{"hidden_size": 128, "head_dim": 64, "rope_theta": 10000.0, "bias": "qkv", "init": "uniform"}
Each number is 500 + 50 x the weight over its row's rms, rounded and kept within 0 to 999. Layers, rows and columns count from 0. Numbers have three digits each. The size before them is the row's rms in percent of the matrix's.

# gate: layer 7 MLP gate, 512x128, rms 0.303, rows 153-169, columns 0-127
# up: layer 7 MLP up, 512x128, rms 0.31, rows 153-168, columns 0-127
# down: layer 7 MLP down (transposed), 512x128, rms 0.146, rows 153-168, columns 0-127
gate153 105:464418505495595475491527461489454551495536480452534529553497480516509423494587465433609538499483494495572463436509475517540512385572455491540493473511503518507614568491459486452482481400528465505406548506535504561526602478531448469531567461582512493394613440448450539587460471468464438493535499567564531525506560436396445543516509511567494466522522585412432517528435472417499401488512
up153 105:536462580486524492580508482476462477460500531523541411516402478572589468543469510585452525468494557481449470601443527443535495568407476568395524552449462416535495522515425457542480518509516504463572457519433506515532366453545460454449533567438497492498437452583496415598445504565498388479531593517536602506449525548443574459500519450505499490502466458448413564490473502482551540477475
down153 108:458515537516618526508497375553531508415440588552491487553527489515331450489493576451421506547454583500516499475501577462552453497426433447477493560510486507509580487433497438442443436522548487493484459513431474439435563521519464507437536538475493506521465519494513444539492569551421487501500484569518432477523507415409524486531457576424521531497591609384506552530470516505535585495468
gate154 101:536493562415517567506468443539466533574495534412466565503549452575607462514613512476471516526532492524514560486540566487407439557500495526456463574489517499516485497522444520496407505394565536420571585432524530435517408452515526572479517390553464452540457557463434529516512507487434488418458470547540483542557448510455406541469531500553514482473514542494425576561462465577518462452625
up154 095:448501424630466480525459517364515448488409541537486456498565542426406449500503447475495473522506413480444569498477464472545550486438496516516544474576538487485518422519542463482536451568407416579463485579520447555496558485477517519501448479513561517421572553480567568418547526548518428510500539566470495454584554437535476533493456501569508519521518498494567382471466388428516589514451
down154 096:457530485514489520512513478465462573590407595539509550393532564439412429491569487504528590548512475450472534472456638422510416523382520484463545451481574550591492444507480481535496503431447527511490505408542510481442542511485469433516455414551500490467563529461509530504389533453472422441502530519550433541584508451491508523508553482515572546528542555547444446562459411461567501445530
gate155 100:469455497525428523438452444460529428449484456450495489489572550519516537495431466608441571537517467477539513525546578478606479545481542461479580509535567521447543566482583489433471474538560413467419616427547430577492491481461554473569538537532422504519507543421449452467478516472434546564512537416507576446537418473431507485485597479536481464465437495462487472531488376419577472452516
up155 100:597540516491519524539569500520459616498433547534512554517531468537534448553481422494622528463507523504440480464522451520402502459490526449464568433504469475522427536490508447517543561566490499510467570520481518449558429501454490426399513511520575493496484436580588536458579471481417499432543485572471529529553536515445442408453418535384540482564573463544465511463498475551471651476565
down155 101:576485463523461386535541450489479445455480473523472429482457417482515467525498535590522569516493499561475527400499542498504464465597469566514498477555429515433532465467434518564447474477489495602586600475444499469418544506593573530449410567532481524477425525419530451558563480548482558452495538539462471574519528476509485463463561527452651488507514545481475529544527528573410574543598
gate156 089:507466530581471563462565502564526545521533450495413565471452476511500523415480556538514472560532568541446445576565542608430501494489532430537535509533519529460517592467483535481452424488565470515543504535476504489374538420509469588484447464560483434520474491513433484487591506476522446424462478560545503480534441527585433525526445488523461416604500397483486571633536417532472568560450
up156 094:505596449409459483475436492452527487405423460555515414538568493426507413556470433497558500369438513435481534435488416479520547422546570501532445437583514441513572442552465520510548497464551501573483433502457510496541466517459514458456500454483478432564399407496488497517445500473428566510481510515472472459522479544490525478599568547495479557337458510498560428490538510531519465464555
down156 096:510530518460585464496523528414551404515446551535542535466482481487542640586522494444478545531540434484483492497559492413515516553517415586500537421523438484550581425517516415561501617470518439471446459540544517485497442513541556400494522558494513481444551457457569479504445419494502493472487564442533533643503539452481539534536524498531540487428607497482582485437458507477524588401488
gate157 099:472527465452561580491452534453423577554524488524511536562562568476497431465481406468481554517428504496437425533417429506574495567523473478445528516516482571419454516449501511611572433485493530458514460471472403532375533556584509534526487504474390605482472481449519529540471547512561498516441459524484586499488503508579499425478555568542584434489554486460531484536463583510619498543562
up157 112:483451546467536502472500579452492489500520562465580527518533584415452497594601486480440477453333508522556443600473494547512432527539568465524550494507532511502531572489521550506530465572471573496532480520475514630517563473546489391525519541439522575496454526530456451507462499427534514520485487487548487492451464635520530479609517522503523586523438504493469414496410578470561503570591
down157 105:525508490551478458500486582551518478485552426511502434459540506481445522506494439601493517489457487563550533557580511507409524496506423427391625540503519460470487523418536542426526470552498600554530501508446519581567521540452471474596539555514492429480569570519537438507434426409620522498501516564499462568463503595559485498556394491517507538529433495566460480566460528472561518410558
gate158 099:559364521416456419523491530437479474578505473420578528511496483473491524505451458455592575441496500485549554528479492436543508533490508467516513543586591542497570557547419536550595452453510515597565528518557475467418522504507478465492564546537568540474473495553427487453450474484438546504451490457488345451459517479422494495492576438470515488494467549618450579463570503497546525601501
up158 103:507480430526462570479466435520478430434460432574363532545512556532506501577552515491465495500478490482541536539490458453445508551575419489581488467485491526521498431482488490408500519561397462477523523484484535551472508552573546499506454454461431442560410493545514479532528557549511443509541471443556443490675551496458544486487497530524382398448501529539524471551439644509510591444511
down158 101:452528441552517509482527580566512561470576568611446558450484498496500404523421530420516456430474521560557524422497407424566450525487618461488530552620486513478515396476527522413447457478480389497508523444478452513511560460442535544494446474536493431518555510562543480513475499455537464533486530436419534505537512500517494505457406385517383487515504547561502441522475458578509451555530
gate159 096:622495490541446500535396436476496521513529575575468526435526459566465464505484510432471486479428412557467523475575494523428496486522481544553443507519469565505470373502553519516518565564543477464536491508535577505540394414540486455518526494538637446529505460422436549459534460448444471474575540499591485523545458400428473569498451528492514473508567525448513488543591599580435476568495
up159 101:528557552472464480519513434503455442535495559475617585485551513480529532530547463430475547560523454517408541467557546432516452469547490408482422545520559472426484460472583529480518497573426474555559584502544557533469601500516419484489453483469533583524495438586466444495554546497567418506520608496472459527437483504530478461443506440536515425532474616624513507501455519474526497638460
down159 101:519452634506447522535394484426532485444596416463513618534496516552463406474479508489535541545512496462491399461456460426483615469485445534542542540520447425486533481457516435530579512583461559584432561444504495492522482515465478588558461403549480547565509458521537541488429518541504495427504472510541467443545447464525539490464490575472463553570493549411547564441536486519559562416489
gate160 094:472489526431536569424569484530387507458559425431532536461521403528445517541564564496502481555560468619495485476550561452524553490469493557529478455537545529552577472492416486514496513567468478572547504541481578532549489516510579477490425429576518487493471408452517566473497469422520498496502414489544468500615422440563463577555568572419508504519499555558455535536538543382454560490443
up160 101:517430528492425467493541492490514536492515576593513591488626503483656477520442506511457534522544506489498552406519488562585477441498447455550437448512464582431505540376458487404476475503521602378529609485487544490567570516456557534536428461490523455539517549540461476479552545417548535494525515482602482541519545553427475525468474452482500497469549461501502551490514469443572447436460
down160 099:466531452441444615451468502540452477488508341393479556588473482551463532494630450482541533516431486413505543495436487532536447509490508569472522507482480500498516540556454505463545518525526428460569538513514529454522538450475494516419516403465622490484483524444540524471528456443547455517504511448530462547440511434484545436532577515402464519514428489464522420629439450536534519391437
gate161 096:465590451483432531441449564454616427431506483482470525505467506447536506495437552488531575476523596500565394505431524582521498491418518474431520522549482581460433461485448519465548397493473467536553500462513530534489475610472429488529504547496420542487462460510570444518511501542557592528593488535482462508419581425517523544420507413506554571451505381449454572556554458481544501462495
up161 097:511502477446578455504502447485511485521367570567447573438521439499561434535520528542434492477561438458506557497672599466526610409541487533455522548497492426463497426483497459451546497497490547476510501481456490483498451436602545489564537380540468483518534515515527571558517490496555502533413529574482468543555549487517473577457546441544457480513476500620434534493451459474528570478413
down161 097:477490572536497507453426489547499449443562530471499462488555567437539501584488413450462357502579492547373547491576473497538591523519522410554476484470529559443558527470446467515586525516518568480503474495579407478591563484490509533560551490510532467530539467450468523463509475548562456626478477613452563463516509480460535514581524494614402470532420547497486494468536548548515462560497
gate162 092:566541556534526541538350490533468499523504527450450509468497412529423528565533533490579456444502402580468488460544511593440507542541466603498482549463512563581488429481463452505497400406490481502503537567552512472579469599527416425473481522529499525440447512582542579450424439515538536464467474482527560491519417537569431511541528570511470615509541456495435570505493543450495458442521
up162 097:435469409499470448426597480443474529481464544462512494493464599468533488451494493545474563524541524430501528573460410434554425540523448478552502435577513475373512547501540529518465548581457480492502524489454479553426523476480533594467573482456528484557616498411518388531583537440476481523549543555513433482517617420447553502467440444524481368422516461481513454489521463546536495521476
down162 097:483424493476496516433646484493463469512457716528536557554485581534531520432582496527470571505516523436500532551455511495525480589495462348446568447549564558507515474508445436533556447461548538446551587504468501420450507469509519511472480494482587482486513478469409467513478545493392525497548478529473474539556554488504476456499478486528450515483561490433526430546496491554454551448596
gate163 104:485598522513433501460504490532485477466473466533453480518512554637475525477473483623476546485553437542487411455577426491485507423523416474426519600472529497566527460520416448546543478494480551488481552528651521525556498482549476516435506550471420495420492498504404469410539590460487462466497479436497535438541574575440543524494499491511432644460494545500590573529527468432503505507493
up163 110:464485559506528439395467458455461426482512468582530472495514459532578439488436548477492551487541371384488424459532667558484558438483444534475487554486578568525532434502529509480499414508521606502440584432604484557534513445495482482521404420512536535490476523534492504545541576454585526438506490502531510504523522447424503502509496495429518449468444496448531463441496537570412490493572
down163 114:541588562471467517576457560495532517495535472523535463500535524611552444457424556583522503547596397475470471511530516472473482441441465568501557590475560479500485521412465531535532455448477501495510459538600461548534481573386531531441440564469484521462527506490520530419439502494522483488409478472465475509500498515402518568565572489555360537464598532478539429518514351517482557454509
gate164 093:520408563467446512529524554462591562476501527520477476465550505523460599479484479527562532444574592491519490393588495514488564575433494538511609451508483548415528490510524501473457541549555458471469543461480469533469568633484592410533515478522485579359484549444405584473514501563513485508519588541556481504498507468488469507509470515484518461374561508465446409502513517421465458526429
up164 095:570615501530459480534515445442451469559498493446617500407503543502477464494403441507551525511434683484431492522442424422548421476586472520493479457519469546494462552513450591458484462440532494482487475557501497528456512451563495498543524535512507487560435506536500441419476608464438563490480496571467565494476444585488566448487433488557416516451533522528552549521534433492525604454471
down164 098:538563488529563527411569393452534444467492500560568436522565540412492421426436507433513466519501470476577464425463489441500473471591555582484511587489537493532536537522485475465492499406584505530472526532492489492528530398512440521522466544453517409501433496481539464489429561402495446508536499470488604553516538619483424524505523500490459486558420513487546547575407481647487520466459
gate165 098:470579536433368470505418528517484478479501497510542513477427481490525437466505543465459481441534447541474487533496531496448484484411530439576469475452537481437446457503490497570494546464587453499508541485504492494441430551412419536588471536514533587556513511394404539533458567386476541530359557477447525416474509429558477509484475528573513419530497641442444512502525497456491502411555
up165 104:481583469480462468380439505499391566451464474495484553377445504539496513542498426482530537503522493498446511576587463498398555515486520384543378554630525506542465491519461545518523513393536494404576504517464465593428423527533385575507468570574536474521518507548517491461505531445509468477451467465438523445461564455462488509530524515489551540422499460409530471523540466513468463484495
down165 104:488457523420464469516481505516571520494498600548522527492493474511548409469451506586621537394453467572521491466518479488535470514404469569474478519572399534559396456535568495534454574464579476483562498507557562541469444460511510579465494598457573451436495523438497478534566586484570543520469488483519504479470480478459428536507519437427457513497349553597481491524490431493521500601438
gate166 101:428508505591491453592481382482511470522379489568521544557446507514515415448463409457485518474480513493489570461514512443483515548512544405460520459625554523527584562456481441586509488519421480497567582627539471433443492438494503442515484525496541436478542508427503456524449497454484513492414521364468483474643508518488510450527559503482467473531471519479550489494440558454568525561528
up166 109:488494420528471447419574584445481467535467479435532558415475497531423495516537530413563439571505497518537480503519435550507525343490506503570481563467548424432498433521523568518410400431519487473483397486531466503522482555480467521460443594450525556543516514569549473544431468530456547508474509574494574513476446555472462463477511519361515527562492473452495533566516450540549439598581
down166 106:528534519506510537486562511537533506579461547437585535473528551541485556478513572472510550481532472466511533535496475569524540599538564521437515515513506509492463469521581406541536446411455584363490652449434537516553475539588565484479530551541512561484551508575459555540572434567508443573541541517513573514404454490537481506394439512443470578564507510561474420517439465490587539538499
gate167 097:463530495478524485484500490605533451505559482589429401578435535472524558444448518516540478493521381419473538548416597539443550521447518408484499540509444452510462451455552504573568502515487528493480554570477506435514485536567522398451474464434521529351451522393559463425554407448541493498519471418552500471485540406528474588475505468510514474452512549522501549494571416484526450535497
up167 098:598452618487554556587516498521428548422416479569520514478567407547562524423483546466532456532548497467499488505492420532502486526448492496519484462360484550523452483533381549546500498458501421517542426477426498510439423581486413530495561539432446490506553485566481544537516519470457544547492564565531520513447500526459530491449411481532601478417498432499480502452505544466434548376459
down167 100:528537449482513539457485539542474549479432410570503492501512572461485542558560452544502602508479518546451396495619493516556525556539419592547488511515443638546477557513475569481430473540454436509459492434503389511506496543442533561464476534529537532453504432586444548585492465577457472500580491450427507653494474554440492480460457440510508456555552537489498444584520487444565479494511
gate168 096:522484521430438499481583564540610446486495416505533448547329590527492568480507448547344461481436463480516496458496455523496489535594476474467502484498540451588437531591507503470544409570453424523418523505490513548407495501498439500473425570452488556462447447506428496529496462480480549536469486524502526542526480517504521491585536540483592551503518461415548479513504499480400484587427
up168 094:409520554458459433478610563489523552519558580513518526510465377548423567484481533485495480431636469476520429591434425494475565512519491495594537533429474534495488508502469500500571562411543465500424528554480495557522540543475517441592562546567461488498541511440558463490537452485433477506458526448482580438471503410502378577561484574466482516529530516467506534454515596573499507550561
down168 097:516506505477547589553469503529503428427539538537540518608500448466536577466534388516563538554546554432500362494451462544451535554525501371432491528474585469608503494528391573508608497516435533514493480514616596587561494534460470504464539446526496493530540451452466512501501548546387491531529447444478503511519434492503468486554531528485532518580449454492512429525507497392501512483522
gate169 107:450469517551540527361424574487500468499412457481497547532513500521462526520554541446536514505504481507451529477478456500522517584459562490491447575542540416512458508448441461507444486406504439397604461488552530481417429516511512435527478538490527505481457533526546554467528615499556605538471569483464530475449555586470535542516507528523618509584500388511539432543421472452420452451617